config = dict(
    qk_norm=False,
    init='normal',
    doc_mask=True,
)
Each number is 128 + 24 x the weight over its row's rms, rounded and kept within 0 to 255. Layers, rows and columns count from 0. Numbers have three digits each. The size before them is the row's rms in percent of the matrix's.

# layer 3 attention key, 128x160, rms 0.0755, rows 35-127, columns 80-119
099:111124156107107091127110117158128114133148138143150093127116183172108126142114123165102125126132114132100164059139133140
098:144095115157097119111114108108144149106149143129114155148131088118112111134167131142155081109101146174125167126116110173
108:133120121152129143172103110099150141082113125114145145139118147124136144080104114112109106106165113128085143140116131155
103:108158124140119140119164121105089113141131089115124126128170142105147073168131115118183101101129123135108125178118126094
098:105115143105113109140150157138108124153080126132110106114161126142132103120127107148166131138119139149164164144109102106
099:089146103097156140147155137119109155143093074129131143154128153066175080088079132116123156063135088141150127173147111118
097:125122180097161111174136120133142122125100118072156161122159147099124122135111132107131116146139128124118133104158143137
095:152129148111115120167129138069100167158130093200170114140140143123156146184161123126114194118131160163139096127119163121
088:129074088130127108111102160085095136097075113177120076143140116127092180153146118122135137141123079169176127153130125132
094:090114138117164100073178156083151118115130103121144139132117104154158093154163128137106161130138175091115151115137149145
095:106131127136068144134081094092081106140142138120125126181141124118107108139164130149115139136161147115153135137163137117
099:100127112109098122128129124160164118124099115138107102144125078124190155152121111112062139090136123133127120105155118143
098:063099118124117166185139132096131165151130078118135121096142111116167143142084126075147120156113131143133136138154069163
092:142095138127136117127149154134150123120102150123152105135101135091092144138110088130127096131094093120135094098166145142
090:119127134086150141160149133123135082121140126148103119132106118091120113121099129136141157165143120138114125158183139114
104:094145131121120173130148128143163106142093112104114075147123137125087095154153145099168172140126154112074154186156133103
094:114148135114168119135121137126130125088141135191151145173085108134118179090099127134114122155109127113165130120174116115
108:201161117119138104155111130135194096066135109130170172131155168151115122116089126107120141142143105134127113134129151144
097:101124116114126119155135131103162113148148137150107093145117098092124125095131159093128091166140131112141143157163151165
095:084166111160123148100136108136100151140046133167140136141103127121102149111170137137176112063114117126115154105137143145
088:120138131111108099156155147144143115191121106156128126111115113107069159082139107132161133139122105104112108114102154118
093:185139112109165118125114096113148130142126144180123087118132134112132106106112080120131150164145128118106133095157130152
094:113118097099125181098109149099107178131119113132155146119117111175096115093178120136077106144120104151118141137133155142
094:152163163119140113122109133157132111095075106146130138114155102145121170124111096136115154064150131140131155126131122117
095:150160151148130124142106136119152172092118151108117109115142132149131144087157118120041160112151130163124154141110149101
098:083160154136169090087128115155109154173113147125136143128132137098155112113124180097146150174145116136129085114156121096
106:121160111136122153103083126147080124129172132112122135108138169137132099146164153124159092111119091108094141116119147164
099:165101118101111113150159064081164111090136138084096099114104136105094133133089136108120110097121126175153139135122141106
082:126136110143092109113111115142125141154168114099101127119172139109109086104127145125165151129110129098106089126091101116
099:103100148087127161173127154109115134130132128166129153107141148143133134132121154136141123101076149145154129133129114116
099:125124158101089121128108140120109159142121130094141121127132120153120156118139129124137115083159167145135151142108113187
111:168104142115094121118160144117153166143169151145112087114133098073158135150103137180140142149143108138178125092163158148
098:113124113109136156137079132152096184105133103122126138163141152127122110128166105143102152123153126140127074141161115176
103:093108117161085112080141165094107125106095105129169154109127119114130127160120100107158109115080152125151119165118115086
109:138123112102128142103094130124132079129132144136114166173099117181106145107123087111109118147175145078151105111123111189
115:170170107088107097144086149136140136143139118147150110111134141098125165083117131130074118148125107116113141137114116099
110:134090117140104151127144114071127162134129122135137147147139114125148121116158141154087091116142132123125096151147174088
100:122125118099118103140092123136122156114124128142149181151119125095107128151158166163154122128118120146166101111111166127
102:138121130075121135133151183157124119152140121105089105123116108102129131150142170120178122101151136128142116125165158135
100:117142126080096079148139149143127123175133104119136092091138153107149164105122156158133157140131112124105143113112128145
109:094119147108113169103108135113114095134098197120149136120155098094124089174125132120138135139123122133104069122163127139
105:099138098111180129115125139121144154180114130187147116157138122106156090113156149145123096107139158149104178111134127123
102:102135099109094133157108128117180139105103128146116101135133108137139130125089103152085106139149111073116119118145147159
099:131177131117083144138153111159139123113113149124141159151154120149116123111095111123104146062135104131090165134072164114
103:134104135141160156104110116181115131115109145113105102124142123156137128147173096091147073136103143112080129164117134113
105:189146131150131145147123118090135137146149095090081125112102097142116173120141156161122110148097155129116098124115120160
098:109125114183132145139159130152123097132113152093141129114121081105116144107127138057104163144102118125145161161119096106
090:173178121173150165152145114150076132073156117122097159116095163117149131121119123118100174112135133194139095158154112102
094:128098092146143138132084147147127101148163130132144141129132164124149119104145130149121080096112161142126120170083165124
093:206121143088156163137112145135179112147138148151117107122116095114125172121148128126150124103093051126110092146101182155
102:141110098088166129120113112157155132147111139083161100108143145154140091133098107113168107117165142147119136127155143107
102:110125109103107143133126126127072145154116090100141120180123107102119111091131157153075155158143105080122102101138120131
103:090128156117100130106122120121129156143153094114101117133154136146177135127128103153085133131145122165120088141140159119
101:136104117150131134089151151140126139154124121086127163158080109108107171085136118125152135158114133124072142130154159128
111:137187143095157094143120164105119112109124129183133079096151142117151138154129120117094132153101113119113099124124116106
105:075178103148127108115163122121159096114134101117144131098161156127125139127098175119124136125147133118092132153149092129
103:083124116160092104110151108133072162138104062142163094150123108109185123107122140114123148128151115131131159139106110176
106:178108154117174168175118090093158126103106146125128137103169200139124153077115129118115113124095126140109114111141126101
104:151089135108128115107120164122108116128131188136170135128130103150134181123128160131093119130138123124150162108126142172
097:132092136173144120136108077149137113156086134100162136157129143081105124158179138144142118095159151128188147161130127097
109:131142133139130141135122128102149112091137150095106127140160117089162132093117147091180126095147155134135162140130137134
103:137119136087100168110138121113140116128077122151118137146114098136102141105142101151131184138144174098090176112141125104
096:089121142110152111097127144109122218160121161164126130104091146101117124081114133127117112130146132121095153128119111172
090:144130145132131152163132079100124124125082147112091152150140170108133075135095096119148136105094131142126110128125088169
094:125111124129152160129198115110126137148134134110125130125135106150114094150105084131131114117137079156124129147096094155
103:134122097073142119116151130134164138160146117137123138140164140095130149133140113148118107144155123145154146152134145159
103:133148151136109140136126100147136142136118147112120125136139073148128120147136125159117147140112129132130089118139100131
098:128137124150114120153096089134134144097149138113139135163138149121091123113134082154082121111176108094144099118108115149
101:157146116104138091179131114127163133113155114172091169148142140120119131099135103158104119127162122111119173151129159118
104:100119132119138178086140073111082122142112119127114124175111100092163101094147125118164122094109145099070147157116116127
105:162104134127112110105113102104096129140135090075146157155142108095129128130119162154108107152114128154080176146139142107
096:140092194152133148120124118132125123094185161169101129077128140116149153093122105164082106190125114152143135075146131081
101:089066153154122130146142111102118126077154144117106092118168146097121138079115143148121110112147143113081101125152172123
099:144113148149145112145081135092123147132108117130116160164112121111114112073120123112162136114123124162132148126135156114
111:144128131104162117113107130149095068081136152109131111115155086154099155136076159172150156092186133129110141104166119129
108:142089111092137142132128111157104147089128098146128145121151115089143114149140132119111159149099097144176140143137079152
108:138177152117123147128085117161126136136116112117163148131140140094157157101139130092091133146135091166147112145149174123
114:103132135117126150115089133176140144166156107116136139129125121136109167102119156120138088112093122148167171143108170138
097:171096136154090126170088162110117172100053127133118124145150115137100130130133095106121109094125113135121151151137080146
108:115144094113123146140113105126147117089137126144105120085135108163129160086098140150160108129126137106130118128118122126
105:079151097123111134145119131105122127152133148130085103096122148114132097127167181125109116198106168116137116135136085048
106:127101134130142151126135132096105185154137149147122148152121139112095122078156118163128138150100119122072132159136186123
102:111126113162078137134124109141143151124054104126103130182087169098077128171120082122146123133082165104098119131109128126
099:132122144095108115121135105090146106099119159096152124144164136155193163126084108122097135125152134136097104081141157129
091:088136082116116141110144147151118093134115146099096142180161121179100148102148136145153139126136079122151111146108132121
105:131137152165146159103133122122139095167148142147125109102118118144113160144126125137146073139124136116083136123122102108
104:095128172139109116160166127158116121148131133128108136119120122117114121140153145131143128170125125145075157153119135109
108:127147174119139104108087124149150140101146154116095116108103158107104134133120083139166120153098127138072128131132114129
106:128106095077156119125144146119097157130160161124112169198121113090154115129150126144137122136111067123179180146125092097
101:110102169122132127150120107122111163085110122139162130153113090089095145131141105116180160136130147095166140105151133106
103:163118142155158114102103170139172145088119128112110149120099112129119142124165095161090119114109127154098121090114127137
104:106110157100114139114121123150097163152070120160123153139140121089123129140106132142130174120101105078144133098140132159
107:134125096130170115171089132095128119126073105130171128081140131142148134142096128155157084090134101146077131129145106134